config.toml
d_model = 192
activation = "geglu"
init_std_o = 0.0
Each number is 128 + 32 x the weight over its row's rms, rounded and kept within 0 to 255. Layers, rows and columns count from 0. Numbers have three digits each. The size before them is the row's rms in percent of the matrix's.

# layer 11 MLP down (transposed), 512x192, rms 0.101, rows 94-118, columns 0-191
101:132139110083189173178115097170078169142150159145156137109120163099144087112151128109152135087107178147156147118090137160156120105163129096107136216134165090109165148172129101100082164100111191123107077103118123160138134099078156089100128103089068078106111179137093101151142117090084181133162139161137157141116059135161097051125149110136158198152117122100199164099189125159095180169138110146178070122153121175118145103120126107120149186162114138135131075108056192125067109134143131147125121123103121118144142131137136095182161121130086208130115170136157129132103162148130102192
083:134157189111119187126129155119119172164111107085108127167144112195095114122172211157148109095198134101075173124102118103140115142091241152108171097120133143159143172089139176131083092173135152092149143091107165158106088163225150161085102111188120106131127124151115083159104161180132132148134126169101107140150126175159093139117149139045161167102127098081128149123090136164171128143155059108128145117137119183106149100129112119159105132107212125159109096114110116120151089135127163077101142118183134085106129108082148100120140098172115105137170174120155162108156106100103151166
109:142131084142149143096122117127148172160131094124176151110078144173148179122151162155059168117095176132149124215139116102142139188143127153101170058089113110125124142175157094139126127109147118149136111164131096121152074183153205115185086106090072096116137099099125070128101106158141130097180109090160142095125164159109157183149079120121130093156093095099125147127117116089142105143134079097127116146150122105199160097149136067105180110078145126107132215155107146128118085168165133108089145140096154128173101157114077110165036125136119098147118143193074190099094121105140123177
094:150123078094153145128069112132165159105176127123134116155142136184113119110159134077112110105146155107158048125114128148163087144120126136093102119107150185150103166098116133105093048093114108129111142180180106112102150119094131099141152137108134148077101125073097109157129095089136086130178178179150102135178131079125114160160116150132119102176121066108095104183157160135125122059214146066161068191178074123148164176103116178119091146115130165143163088115086137147182119135206159085129113099130076162165108070102130142150088107119111068152085180156130156118095139133121095101
098:128141108131103123168208175093158084136126115081144100119143102111136080179131106104079163170122133175135111101105127090114147117190159104171140101099139093121122118125124092147188140121095183145143171121134097095156142142175155145184152119130127095064113121112154112149126142139167120066205072101120116100075154144157113097094128138168154115159177146123082112129164152138147174129131114103084107072085156155120125143110145166052113175052129162027126115131141125107194146120057080138097155166090073111065116152168138088068161148112118118123133089120149180119133142077076139152
107:105159143113113160115110121119105134175081139093160128166210200146109108084129211136132109100064165145115141202146139121127117135087165104115168128119127115077114096150096103126088124137151171172145100180062138071116095134099138115158137137120105077160187130129102050121126115168081175143051083078152161093190130164141106176154143111109169108143131108132133109111152109116096151176078131156174123162078118105178158201172171170133082128103151155159126148138096121136141101107130144162114111119161137185141178156153136095129078180125155161146157089139088088097192156091144129137
116:128110103111166135101149144163115136199148166098184154152137163122124115089172124149142149100168137135088110105138174150168121110168111072111118104146184163150187135135180121072094152148133126136109165107082124060149203081150109126096122203123172149136185153093123169115195118153113101167123138173118115110104159097111155125094131121179121139111226112114166121163146158082080122167134153080127129112107196074094164163100092146069132134086140145100151139194088077092110168116148126085154096153102134139151121144151212132099145155080187122138086126147106097065101137103102133136
090:144157170099065117092124162148135143157133132170136107109192187164124180191152114139059146086190172086173101152180156131174120104154167207093105138141124159088110106106130132132151129160085124091096140124098062165115101123148115109048142154165122095130118033133148102075117119152175143086194169136152134071117156153125187153071080171162136102133126102136117140139146119115128128081136160147119155148100111110160109157111135110134119118127141120105105156134099132157140091176127102156165114171091111114138130128065039167116117118158157090160183127154145142175168171111091121199
102:106109122207127068046092144108125038139182143107098148096134098152090116114148117159186139078110132127106085116131078122110134116187083151061154135189164086142154101159147181141126166129079163072143110117175062094153137165162107078148145081169153147111161177099100120124155122120124158170111108099131099106102110189171100118136110142086127163112202133099192122099107097115111132131181166128109102166115101149111103150129135150146075120133152146162118152162095131141068105129147127134164157090113128097124116187119141159156162066071067126168166177121141101083165134108157090144
094:126147201169160150168203212171109125072098150068117145086192164142140181161162201153099087094113069186183116146189131107151115159116178133074133188158119112148086160136171110114149101135145134127169145119135146091128163130155155069205144110097154076162046168119137121171125184111096121131125171086135149102135102110126118185151141107089082122147128147139117114117136130117107152147101097116129190112111185100133168117152086086137131171085144098081101144140106123137106095098109116122088101143128126136120095109128118111120092138131115156126120172109108177196137072101079091110
104:113164136054187149127149154182106135130070097141122101123158120144134152084088109123122158132143094120163156142117179142136128127147109108185070134161133091177125182155143196082113159126130104118124080129154158081123208194097116139149137152071131100120120082122178108089147087184180197130141110129130167088172149106201129134104140132133131150104152132181177113140102131121127117148130154069138094197089100140147084190124128110109066066144132144113142142113091186127155125167112140093108160166140111187094126138102143128187102173107078063134116085078148095112086151165095109180
102:128130110161120133159158145144154127145135158151094131161168152143120150097068118174127174079112134104116066163194114131102137062140153103119195101202133104065125097132146144142144098192140137145066133102155094093129121115147121115145117151089126128151100126126133167168184128137088159096135076094137110072119085086108145136112216123150112145189129073182187127211179156091163150091107093128084177120146155169116132104111139169131128177079151130164129105169155135103126129140129084216150139147099119160187070098122162080110114148147119093131121119065185174141165110132126177117
091:088151167065132155117130112122145056107155126126146122171170152089152062154156167193146092130146112147121095174135099068140095078141136106122198098105172082141101181111158138115146134154096177182085115148117129098102137143163141136154120136170152059114123091109072101132137174056115110112112119120115068083092188128182107128153139157155100154111176119106129074104072185121146139175108091114149112133111152132155164176132113104181128179138124051160138100089147113132184099160165146129080152113068159114132140082163137072106157152145115160159133106146122132076080185145188150136
090:115093152085140106138124097149120123185126176082133153095110156126142126134087097110074101141140105130152076145135158170152127065123132143132146149118142150094135155100147059126121072125084140189126141061154087082052130190156081134123083137160144164142159056088136079151161070070092114199090143113178168104116162099135142125133181098149105151153132110096125136155140080154139145105110192125070126122151151088138225130117087143112125101087184152155108073154109102096089074107143124158152163120109101141080098114131146128089125160134121146122193089098112119197149142162091161179
095:159108125146119082103150138153133085086150130166119177076128115159068151147079114151139134147077189165158103127091120124076117110118087112121119158121093112152086192205102115149092156088119121170142185143156110067137081181173169113098132097089102087175090107041119071103168213131143135100198146153097111098076137158114097154147113129141117131129132119131129174169155117045168139114139177106109137130113110169186157138142135142126209124153186145127167075145146151090154143099126140171139091143089134105129137157117114127122057173137092120061087093172122147117149142119130141128
101:109220132127118152118142141084127177101103167182080099146195085124154122153153130136113148113136100110146131138147087135137147120093063124096146143155161130111140161169109142144165140128162091141159128120161164101078148107091115191148126122154167129103106163092140086074126177085107136069145125084146065057152147142186139129142153067079129141118082129144146163132166112104133127086080194187118186153181143098112128124152167135156090165170132129099150115117121134106159092091121063190142101156070109178148187118140095133081080109136163151078130163110091078149123141108158035110
102:145169135203100160158104051175162096130104114165110172158136141114135101151100146211141109141177114088152135120129111158135143172112136114030119132118120088083091118179107142106176181116158145111131128130136152141107124109161144162119153133124063084127140120149129121141096076143140165150153182159138155170153078115115095144177069159121144113100094174214121130158110154121123124172106179159171097119132113144112044142119121147139130160212166112130128124084104131118144114126176136147104121115171119095133221096108059181114114169121109094163110061107109182112156067127081146126
106:128139104164140124130144123131121068152170117095150201160114151161126149147207141137150065110116069123106224095100129119152107106164181122113119191146165151093099154140138057082142097132139135149179134090169183142108129181201095107107135069151180152071134175156137117152090157086086124141148158102121107195133113147164135112185096125143136134126145075082106128141108138177104111210086117136163084127170171137147079093103066130147108122128085149161093119100152119143141144172127112063162165097121163145134170130115148128130134079113163105065137100088140144081135088134099080131
107:101140125124112102151079121112110102109106125125138121143152153078123180129175095112071107074134106074158113135137194092147089115139109184186128136141147097103162110164109114103109107116138173116174137161100073043148152154148120107189100169156103088115139170073153135156090165188140109104158143127111157148162151122148142110103111139170122152083153153211111101123121091137162119110124109114204109140102096072147099151111214126160099139099131097125181171114106145135097146142076145105160062126062110180174096144100110166117121172194131174142117201100131091104118108217139106152
100:079107074172119085167110118160118089131149091158111166148119104139118092140170095155132135175152109148132180138136121217139107055131118116118158131157113140153127180074103170174147121118132135145132146214185162121122128138129182124149096119098146151145128190140146036063104115122115128074163171133098091156116107083174149084137172119138139164099137095124122138138137162125181156096121177142187127119164117111115090128145141109088089099143215067127144192159154089125166127118105136140100160153192122144132123138083173134165075158092121118188121143100115131081199182095130145181
102:150102159136107150138160136197095086164088148080088126124128074100106122148145131127124095163094101106123110131150125144115172140059133149189149105096146102100097160139203102146179143108138125053146093135121180160110075181160147172212097106125179141124108120132146100096128070190145115184096076145132172121164142103087123101085076130085117091110138145171160205083094109091092158180133106165117069155124103105146129117096166106142156109141115095109168148117114167141127127108163175050175103103138165086145070177143157136122147154125059144164092109133136170120149131086085137118
098:051112086140144105107120074135194147113154148179161095139056093072139190140114082158156075152148151087103093164074133146122096176135158140155144117174156153143122144090139104105159100160151144187127148147077157154079073136091121131125127185112074170123130096145179113095122074194143129154111106196146141134133138106131156109114084136169145150099112148204074110115115076170086109163166108154153122076086096145152084115143077113102181126137132102124103129083106094164153141093147127171098119124141096119131074055145147164128147135139108100062146110155107130081179127107070096100
103:131140078084075169131119107130109140145159143090153122125145104107115098143198120099069146139134120169106086113089128141139128071117192113111179114180160154187156104116089143153181142124149136162146188150154136161161160103071109152158132082135120118103137176143145083198128146192132135090143160094107140165078127153078198040139123130109114164098092149095113138142163114101191190182146102156137132109086081158154135166073119137109133128120089155190151115116121136127161088134169101100160138176167139087134073180122151151072173119111104181096084155100141190115175087123134140168
099:130124096086147116165076174142136139060159110209178151107095132144094122154146107135137164159127123159115134115064141119104130122120166144112148178102168147136115076124084137127129103091159107168076081121144128099129127113155109174108148162093149148169111001107140147098101112147126116092167201127128098126147125125196096095151127096125114101112133137101169124173095135112158153102104188115136152191141144096063116114142136093144168134167164162119133152148095150106126133136135160068115108127099129084142087079150135098156116149148081219098083106143148129068108137212212108064
113:116080130127170139113116120136091179118174122126106172104079158131159122083153126047133099126137161127105182118138106152169102162095127139111115155173096157133121131056150108130114084178154110120140123174139125096138105149078115127151173044084116151218088093164113143123198130140071148145091048084143148153026128129095111123125129093123149152134093124161116199106156138101073148148116037068145166182120149096129086088135099119087124144115162142154127157211154164119063110120181094118142114152115113103129136107125158097140069123125125139150089156124141092153139122145087103132
# layer 11 MLP gate, 512x192, rms 0.104, rows 95-118, columns 0-191
089:092086100153150100146112103135130104129140135154113109106156105092185147160117068145092112203080153132146062108133127135144169132170126093198120111171136191105131101098142088081154156125119089133096120105161120118130175164148126141128194132061147137132079136126123158124140130159110157175145108074140093128116116072068140128139098088179134108188118173093116042189095081131143095090137113202120121112109157072115108135121118146089185121115116152104091151158177143081113147140103131118196080119101156159106157096143161169135153126066144188084122089154096144227148149147173139143
101:149112153077163183131138104118149173115078086144141243140123120145111074120153164143037161151129085156127149134138131184187168114100097185147111195159149123085131166154121104142099153163094155065141121140191192100168124143137171107106199146150122062154097178111138182106098140119123103098179134072122095118081143132068137162126128117142131092113103128172143060151113078126099097108065122099076161179080126113119128135127106096176152157090128119157172138177137098164146128166140123110150096136130076112182123134130168147105119132092089176139153145167130137109105118109104102121
091:153145056099120103141134133160116096149099133170119159121157143059139228125148066218156115169124194147129150212173111143124163085138123116130144095130096090165110145129108106163154158124153156131138150159129122125089156182073081117121141158085125090122160166104126104070132120112110116163147135077080148098092119133219105110101104155113130170183163109152138123149149164121103171109093183119093109094095131140112082140123132121192202099127138077154085153097176075087103120155063131098131132115116174121106115181141105147136120198144156192103129091119154129136126108126131171085
105:097092142184136163114087134194071118119137126189063143212095196104120142115122150101135154109136125189109170137133119128109155080129123159120097197155123105132118152142147125122089148139175181057181134123139137096158117153129057163138129127082060101106185176108136112132105145078127100113098150098162162192144157089183113117056155092092103143139107135183134151148122153160079090141121143075159180176158100154051116159110177081138116106170040179103147134094122116107130157123143130134131135166152101134152130105136151107175128088124049136146124135112128124147145156143161095125
102:116152164100179134123164158145092093159119147138142193109101153120091092129171161154080177107243108151108154134221133093126060115130092102134127120098166180096163136144135111156163126134136134111166126178099166123162151133097164175185175148130147081166172137163113183109100108177102126115164145109126128098149093086158085111126120132087156159160074128112107070166100180134143162097117152103109085155148149148089111131151068144142104188146122136133169080142148100142125080084081132136095105110129162187119105113119132071126182152190147177090164110085149122127155113108185164175
107:073104151126134193136157111175095187179127138136138155098097103141131097127123122123047139106132130139145119135129097149166159130156111102144095178146115140129128097163141098186155115116155137055112154113155164098135188146091139146095075087094154143115081135156163141168156141144080150087143180105097091149141187132072109136117197083119155086152133080174155091179185097067120138092115137145131158128103163086094190146120121094085108131173110154200149107139140140156160113117143130153152097113113111127114068108097160137092139117074058139135104097116095201130199161167191206131
091:124112160111113116116111080137090079109161179206193175148146154133088180169181116157113142128164131142167146170144123128114065105125126134124116136112142151110114113094120113096155106111171103065120180110080101104141081123164100149156132139098168131111135109189107112180191167180154131117124113133177085159132097120177124126075132123069142086133149149152150165154174139117126139112155167119126158102106103117144070101193082142157123139120099203070090164184083132106103132132198114178152121143081074150092151144130166120176112134121154044081074105102115114099106081103184102073
102:177162160142138113161110162154136111124184116179117082161106131098126118125126101178118162120106108129141144142115027117224144139134126157161168130129109130093175103134121147109143124067139148108149148166079159166151102116137171057128109157143113097182190170081119086131117086131172130126143149146198106181099134156110151094093103151087147098103192097132105127124132162135136168167139147130133105123145138148134146167200052177165168186142107143176112148177118127137102139061162146135131186151130112119218135118108090148183100174144131146142110099163157119108073059172139114086
092:165193179149097137120133157135165096143091197119178148106185129125124164172164155124133142096133098116161177166152117213195114166156107126126135097186124068115105186112189143166110118140133201090155181119022166158126117159126137083132127100053139108106172122136174114148144133113145137094094123084089123107129164147143067122166106084106081122079141166120109119140116108146133166150065116157131182111153157086110079115120141127153113173172114137082191121142137073182124079112124125108152130083092115092149118148139107095165161127115169182088128121174135159151113087128141132147
101:077168158171141077094161058126183093096094099134125078132117161179134127148114131140120070096101128100131147145112107154136163123174192187196121139166075125112139079113143129185171179112121134119158179073091119135142072060120122035119088108130135152081110136161131107044155149092113161113135134151112112148074110183191119088153099183134142171126150085154138178190149150117128115076117111164142148168200091102114166126113117108147128101182133082116121143130116098133163175071132130143065118112135096083132133136164124160125201116114111096139105143095150142111132137114145136168
094:138200125130116084190179058124152146149156123047126113114078145216127122106099129111089187083121146126126165114147180129175149172077104179111131164150154133151088182086151142142102134088144127091110119119148149087134097143047071138139176134093081130108132149099128126177142145192149156096130129115105146149208162129095157199106117181106171137141093113144103121178095092154062145103099117125099139125125132099142164162119105073108099140129070176116101106109089107171158168124152114147146134165160113139139089070102104096114128115125128178138170140114113191168171104149077144096
097:151106099187149154142098115173120179139103156140101108080099119167174103120148097070124104109126133117090135108155146187128138163129153149148046170132128198079102152155092125159144068087192112114151113182138174164138138124094133134126129096124106192118093097178157114191144087116101148155141161122128205122163097116100127142060163177064092108172073124193128176167102064123138176134132135065132102190162069160128118125136140133064102148096113156165080119149137123082116141118146094132138132119167055097143136120099117120190107110109150081098117175139142181148122132104131139087
089:102130148140100132171113127152119127117111122113112103125190192085141090167092077100121094139118115090152110096183180135172146102154166093157125126165107191123176106039123046078115103093095067180153121075169131113097166135075126058116114157137109160083110048116086121160108079119115187101079121122127184111109103095109139130131110097128102145205127130076137120120155097158156113130132156119119161135152152083103137080168139143114181112146162142132133148108107117068108136169150164181118138135100085106084178157127186176143140147069127105108147176064109160177130142143162109118
098:097135117058179113110068094087106129096153144172140150090166046078198076125141115160115043086125109155199106162191141141131125137134112186203130158127113135091112173115183140163121125148138082064143101136111193107127146161114080175168133151110160137120190132133063191166174162128143110089064114098134150115140165181140132145140117083109154123142076144118134145138082119135133119161137106100112217132113117084120149115136084105137130130162152114151171132130170106109109186123166155128096116118143158128107070074155113153142123143109145151106090167131159118155089064115142107151
101:095087120146155179080130108074132128137145091136122143152117086139134094134158113060142148118128113135166176113078092156098108106165150097188055139054119164155108135177124184082169098132122112126135152051093170125152143084113100079115105166100145147109153149136205137110118158126136142120127161155079172120102113133143125114107137175108113179090072151109097119176136131121084120171180187129181175137197162175116162180158114088107086123149135087045137092155105147168111138135214132131084115074139101109127142126115142181124130151112149117155153123127135236090134119139129118107
105:176111126127123174070120130080083153136090056124056071141144104139118166093131123130014176140163132182064144174082118132152091178137141132140155134114101091098125081134111121136181126100133086155215156143112101134133110136116115097092153142192132135151132165140151142117099142122071078104146121099042130184120154079129157164148175142135094137109126038091092128153111112156055083136135114116118116141132125124061116131179128104119131079165104137143093133117122175147150133147113156173099152164120138158121159158112144083115158147151117112163151226145108089116120137140172148094
104:105138153093141130108123088153101154121082164155147150255102146153153150151159107201094105102152148178115102126118113168123124155146084188124128163118117157236171098133093091137138156128105192072114163181160120115133141116129107091132109127102121154103190152176096179154131144144152172132141181078170130108152135116150156075086169132143138114154149150203169109142126111083103134147115143130185077180133140178092138122149177099106137175107076144119147113126187083168081174102154134145118109131124145148176164138166096089139103128126077136101111141180070118108147138148109106095
104:105122151136135127106049081137092094131114154100102126166159148098142118115107101137121121123186141187106123126181156177162164140158096148151139115112158123155144128152128128138107088134072106117165137142130179079144049122145147116139100071201067156095139119107162133086146122140157137122098177080111173134116173120133112109103108196146122083143128104060192116105143121099118098146165096158165148099083088085134113135154092172101127153140082147143167094127115068148086231091129109163135103126091148093139085175129193104080132132149135056135123135082104148095142195127207119063
104:121149076171131103133111165166129070109121095108111120089147117099162072121158090151115055110194090171082141111088109181102098074099125100171171099173106135094210102124115153154132123130081141106151198122145198175135154122086094113195079106125077101097092140169117080126130113143171147106112164153154094178136099135168077101128139124080127156112105108173098133169172165106089118158145102159131114151131127194126097184068170148105070128097102081132081100135142126125119138081116095108143155158144181100093177137113139148084096123103132157131130102076090113137194163119154173143
099:115137102149142126087081088139156162145088092098064155145115090152146084148113084109175171161120101128132114195110095153141126100148153126121143143119132114132077103126105146117117119129084190142128159096110094086201119148132101087074082132127134079118135139093163125081067164086149121062111134154127163121162143130104096096135156208147169125123175045145115112142192037106134158133123134116126118064139116092121211146130139116153084116110106169154120107074133112120093114201129146108053145179164192160137132178164137163125204116126129156154121076127170126097088171140100136124
098:155142164102123126137130158146129111095102132147143158100154103123071078111074088134087195082109169151121154169245148112152148117094182076185144147150099073171121124135159143155144123154105195137127162174087140102118108134104160183152119085104146115100130159134075110140125168127140132085181165118122139117093177098157138177154105136149104127183142117116161114139136152146097145107048136182135171077106121147105126125118071154119175104156120158118143133081182078100134142132101094109089107114088179177133124159135140077114177105171152122101118152079139163152128083138239103181
100:138092125128179119192151165128093102147124131161184139100095148117071157075121121118086099107132151096098176173163119132148170093150118074138117055138124094150108078158162140160133141154153101107132150157142183114094174151085175110187121128108088118139132151141167100137137156158123041086127174171086089140081092120117106115152157096141108174129085147122155087192129146072086156137124132080167117170139144111087187180123124094099163110161088137156126176080154159189109099109099113086083116138120191119042180070090088131099126121098107086116137121101164158164151113076135125097
099:105095170159124125137161225156102137170074132120112146157134176171123058125121096148092110127157211122155105161167134159136133139145105151126078150089096185116136171134141088184127166145119158086210131130120168135107122142085076116080136136138172098142132127187061159127114127130113167187179170085083145086164173084080082179096124128105097159186145076136111145153112175092166116118118154154132092116105101117167115171115149083135110161126123139091150123148144175131172062093124109116173080156120169153143122140091121105045160112157137123061128109170137108091102142122138103108
105:121089111111135121115136152155087190145139111135099138182130111177157107075136162086139116107103208166115174167140108152154107149155144149187062072108090145100123122108158075136142068156179138112150144148128163137069096145110086108099130109176085119162135146153133101164146122112095127122076170106130145128118107149119132128120135095186170152044112116220120170121092120087102105136136111102164177161097106109112188150155118150157125120121110147134170108130095137102131135131144180144130045168150094121064108124155158075136109083106084042089150219164153118141080090070117106128
# layer 11 MLP up, 512x192, rms 0.11, rows 95-118, columns 0-191
085:118100129144153080109166099151082132123164100135190108164099114104122181171159140106125075180111101127134131126094141115129106151089137111162175105123096102134093117140072170087129183147070058121088112102064075092086113126129108164100192167107157120074134096122183158104098089087139189121175114127108152179102097114117149130135072122150177167147058139143102133147153074121078220082116130146088147187160156149134155181058114183128182133107119107169155168100187121138098104114120147131145104177104115103069161138112110163174106143117128141155129128098151142167103174118175118111
106:145124116138090152228089117155124090139101147149170116115083120130203176095138160129126074102149145065133096119153051109174117151117159130113149130093079142120119081141108056115141122145087165046158081180153185131160136205155096138129149140167111078168167084149072124130176130117113195179148151125070121092118117055134167123118117100135122133142150153149165080134155127121085115116156082145174134103083161127068174114136126161115163091119099098090144135101144102136080155103135195126098118134158138116104109179093111113140106146183149122123163147138170124151198131158144089155
093:161159146119162148115140089120130153138122133099121175075120157128133150148143133232129150140103112148125128084125105142143146154162147144136154108105135088115133184153129126101152145125185102112061142141117120103092074158184111101045108126127117121183140132127139127134116128087087115158187103116114168051157137192153127135159109179131109082089141138092149095103073146136155077133088156137081131103106182178075110100171113108163141121165146132117054117143111123116117110098112161138185117078038169071071145200179152145168162123142113165134091075137150171182164158100095192108
122:167072122154134112065133152134130133126173108084071177124108098043084163101111103137170112146100164162105108087115120109122152136142157174132113150163183139142142098145125153101135123140182168161151146086088140126135100156120069173149122129107085145120155158114168078065143082133122089105078121096120230126058088133146116093142170114150114162114099185154051164118101108085062129107059156121148142129132090143102094137178148086159123085098115162129150113074084091109160056082133099174128127056116084127084086121136110136084156143135119153141131160092123147110157139157132117179
108:122163093191097105165130157113130116073083079116090128110151138154101113152115034120116175164113172134098147088126128108136120068101123196115134184171050106097061082144129102140080129087137116103164179107144089102123076154140108103107120128166098103141078156121094055174141147131126123114120123122112143187093192166184083160215145187162066080112174127102163109121115128146111120167141101127143153132124158142107072186123058117103144091132115101152150161111137148084116103136120136149114130142125143049085119122133183161120117113111140140165083132148077112184097106113149109131
111:113087140109117167091147131141076114136114159088128175181145171102142145110127155154106096131087049138130130168138201176132163107125064089074151057121166083126132115180138140141109201102035139143095109122139065095183116092163100152074137150122132160115173141081168159113166167173123113158091076133141119108082172146110120109145133122134110106171118138048081129110167133115184134135165162173148141122092145099106154155127141112163123133109128065170092145090168128161175139081107105124066115091063176140111074146142119114117131097085092107152079171145095146142165149097130152117
087:144121110156131114106139147114138147141120075184119150072088166059109136075158119102191118143064151089209102060118132133130121157181126072134110120087106161133112109127143048123090066172194142107147075169124098126148145131109138161124133093118122148151112124125081134147117078118118113131048148154175120201114148079138160130173096116114146134160140087135074156076150158094093166136141130086141093111113110148119133087200120139191108131072103170150102167083104114095143102150175140116189111089161169166090116128144146103138107130152155128084087045106092096081139151151106155143
101:205167113105111110123126148128193107158082101171158125107128152132145031097134109118105138125128162117111123144115159145114174110091095111120075132134175145226037104144142111095198092061142174130083094111180134168201096165148118173135152128096135122152171150154146099171109112184083153159116115139126123088086104090163116165200160109111147122083171122100098074131095117157133076209111154155177143090178095113148158100134154150141115142114126095093133117123082143131152168124170110128127114123165146126128147134112116104079089092124132120131144181078126146130107112138169136210
095:111105103142123116112103105121158120135123151103105148159117132112165087127107142176105120118153125181141119074114094095110142119120154073171140224133098152126130137086133111115136155133168067104112120133213119093092156161101141255133123134211126132133154140150111126147154152189173139134093162199173120114121131149128161141165139131103154121135194100117169157093091126100187099137132129097167082102107083157132139106127132156218133144112090109153093093182104163154139202126170161175086132126156110147083076171176166165097126150168124114169147112158065177154139073126116137143
101:086136173113113138080176158148113132127082062085163151159075146107072127159086139104151167154154117108111188134116136104130164095096103150150075078167158125106147073152121067090146103133090116114165174120154143118141062155125137114180083128113114136110068095101088104097156195155153103128103159118102186096127136175130127132120131168169131169151130144127103105165145095142125136137129122138115131172081113129092168183108126110139113065141105074076059105093057099146106111099112123103107079100172142113151100193086159160153065125067160158151146125099158147104146137171218068150
100:092127142121150090069103135135140116147117118199116145091113125166161112151126147075139109128107136136094158145104158119176072093134099118160109177129098138148070121194111167142091044101062193111090128142119143130079107134155162105132192177150109089145115115175125099040157157129131156109140125115157150090161166145059117168091162076130113122092131101150088123097095123099113107177137140134105123125136114146114162168126097139110101219197093132143129081100111154043121081118121180129119108146096103167055135104162114107110136117216173150180107118121190154167101122109118111140
090:136132097130125181139128162130120145199130106108062186078122083132162152197095140099137087140081081161154110094127146121114174183136099164113060133156162147119064143116074152151177117082060135124129085094170107136121097133131092139111105110163064170165100106126105177180158090135164156128159147114119185150134119130145173116072162128149104104110095165168157156105050102069162155119179174127146089112099137119117096109081105139123149103109153116211129090168102147106107132173166132123155130193125085145141093112121121138111088131143145058156127110173119171179148116062095158132
088:140168092174126137144099161149116159121161082152138067149128101125113153118124118196175151112183129118085171099101099116054124111152086111105142141116161148098138135115110164101113132122115078110133137143104170174176144079111132122122156064163080115103113109167122109168099126205172127098172121137116118132142090116132131154101105164126158097069070126148108149157130184136072146095176068187107120153146153166160097091155133145133181136124071082182101142105099142149090198072107113108159129157169156089184042130130105109145114123141142125134165164152131040064091079137095067147
093:101129122149094164112118113169158126062144065146116149199153119096137153129120100143140137079169048132058093082138080149054132127151130119146108096097148101162170150109149141121100081173068140101158127086133135126158109115180139127131104148183114057106107163129111131116141093122123146155093154110154102145061140136146132180085088150085164196117154146099143168095090151149144112124146110123087126113146102138104139138100165175138092069187138160122122086140121206184154144129100128165086169120149104161151168152188175135173151200163108178153101124088086083062114166166146119155
096:197167107105136126126164108163098117163122124138200089101075109107123083157153112124100136207148133130150166133097093175094079114171130082147140107087092155076122075077152096136122100115110149159136125062139144127166108121201153124116116119110125118200084104143148130128169149081175128153099122106155103149114179162108112098121165102116101143119184086161097129157105149144138190151128131124085135169097190136137166113131137137152098117146162149089091150080118120117128024100160112166151130148061122160122104138107088141165162067028158096134117149149114111111149122198210118140
099:151137115143120133082175225106119096153090122133148109092117087120136132153161159069086137116161133087164086105120110154122108132116150098122134132106136162127106168154099152093102134141119185147121200107091123125178156125106106094120120095099129140085095128070110146163125125090165158070138104196102194162126101127082118090110159075130122115107151112061121152131110121156123190114158060097164242164121156079078141139080133096173088155133138107117147121132136084132058150130124053153159116147155167095077124098090100121108143101184083147124124157089084198170172125097133120150
106:164129108128125131208100138114193068122123141135124180125154136162108124136157112123174132111122097122132135115144180142161123115157143146134135174156109139110020107020159163107159162119184120147192134110225143115097135163088134167113151150104124148147130123151131138109119112135136141132087127112084148196168111134173135173118159186143141145133118102118172094112081128105159147083091124190121128125166110099129101134154117112090052083136128096071163156144126133085155127101117130160127135157127073104140107096082170232126153104132149159159155161050143157164063158138121154075
112:151134176093165079116100142181125086090098183140146133134121126076135134136090165186160149110123157128140140172092080082126125127113105149158174152190101133137176184128152102117130145181138192158120162134108120094073138125141175101092128126107153099162095131126089083154161124133149143153105129188177035083068087174117131071133107102073225180105154170134163093151110160152158065076089125079099161158191121157143129112177129136137141155112142113172157178172138132101113131108088117112114117121168160155180113082145099122204120129115114164115132170131121119181149122135103113096
098:081176217151118104130081133091149188184127110063133183081108105124080138101132096106164164131158173118184160141143111072106116149219123150160149119047068163108152168149088105139169146088131187120145177113149146060123159112149123107101097136141136170167045119163094122146124106117083204101183132152138151134202128154136146119143156155138148099096100116099114123150116159153197084076099159146115142139147135095128148122151124063129174102139107136092120076137117142118164111149131095177150162076104070108150110112152168111135073106073117137136113115129098136123117130166147132129
101:084121178103100130129117117084120052065129170101139059087140186095124096154082133120079115085121088091135156101150102153190106093110136110171177150142205108057156179160143138123144071143114150153141129159088129074078127116160169136135086113134134094146097114135103134187145122136024108147105113097160121127109136126145114152136142155148087182164115181096120131121107123143216156122130115140107218164097109105143205138095119131146124123169145157101126151166089165085160086128148124139130113044063138115094132163148100104140144130134084140065137116088141094099114115099118129120
103:190136168153150141060157133151079121129195124185147150134122133152130109118106069144134165122128164152142120176225112118190174132113110114160155143159154126091056139156107177088199104127072190129153151112125105067159144107149105165118175092129043106093075141078095104079139156156126131111162118178186119098152123148100161120132133171185171167104100091078186091108121119138129090104149127201146163135093103128126131116138125157062162103138148144145144129177154110172120131137108121158106156116113160108166117106066064102150132061141159110146125100095103144141110094131131113153
105:189148122063147061155118172122203156068160160139128095138133100072085176162140183165091141146102079107186104172113107112130110118119111148141148126101138109169144122146142146127150137136091140162090150065100147157189122165200089106089144140123136151178161110080099088143145161106181132139114113116113114135074097057145142074149091164109139151141190118146114161110175166137132145157116098112136143127098208134158126125120182109114092150087113096165168137151122110196192084125163132161130141076113139174148149194090132133109116120171133190099099135170102105148188119152135094187
098:097125138116106186122082094068104092161093099105120108189134105154145114138110118144124075106150136111111116099121170201127141152136160096087185134149129108125081116103156068151156096120078174114133179116103125098110139148145133064119125126140116052113142100125166153136132114161121147145166096107070144101149144097085112170158154115170140123168091029125092151137129065166165137148108118102099130146078101081131120119038206091106147147134141085124022113134093181110135122094111178155097147108126111036142170168164148109102179147135154119073115094132152120144133131111151092091
108:098167187084102166075156125187106195111102172105126115117135161192111103117139162117094074143083117155137128129141155098135167171151148100160145095098137077146160158138147054123137120105145098152140121171130175156147119097168069091127142086091074200154130102134121132167091166091126171036143125071182183158097108093099140185090121119137142114119027110108117139100135108122156143083156133142108179126124190095174112137099130135168112197117130145121132198133162081138120124121089117094146146163089107097104161137124116119118107094077102126128175192107116131146092117080152097100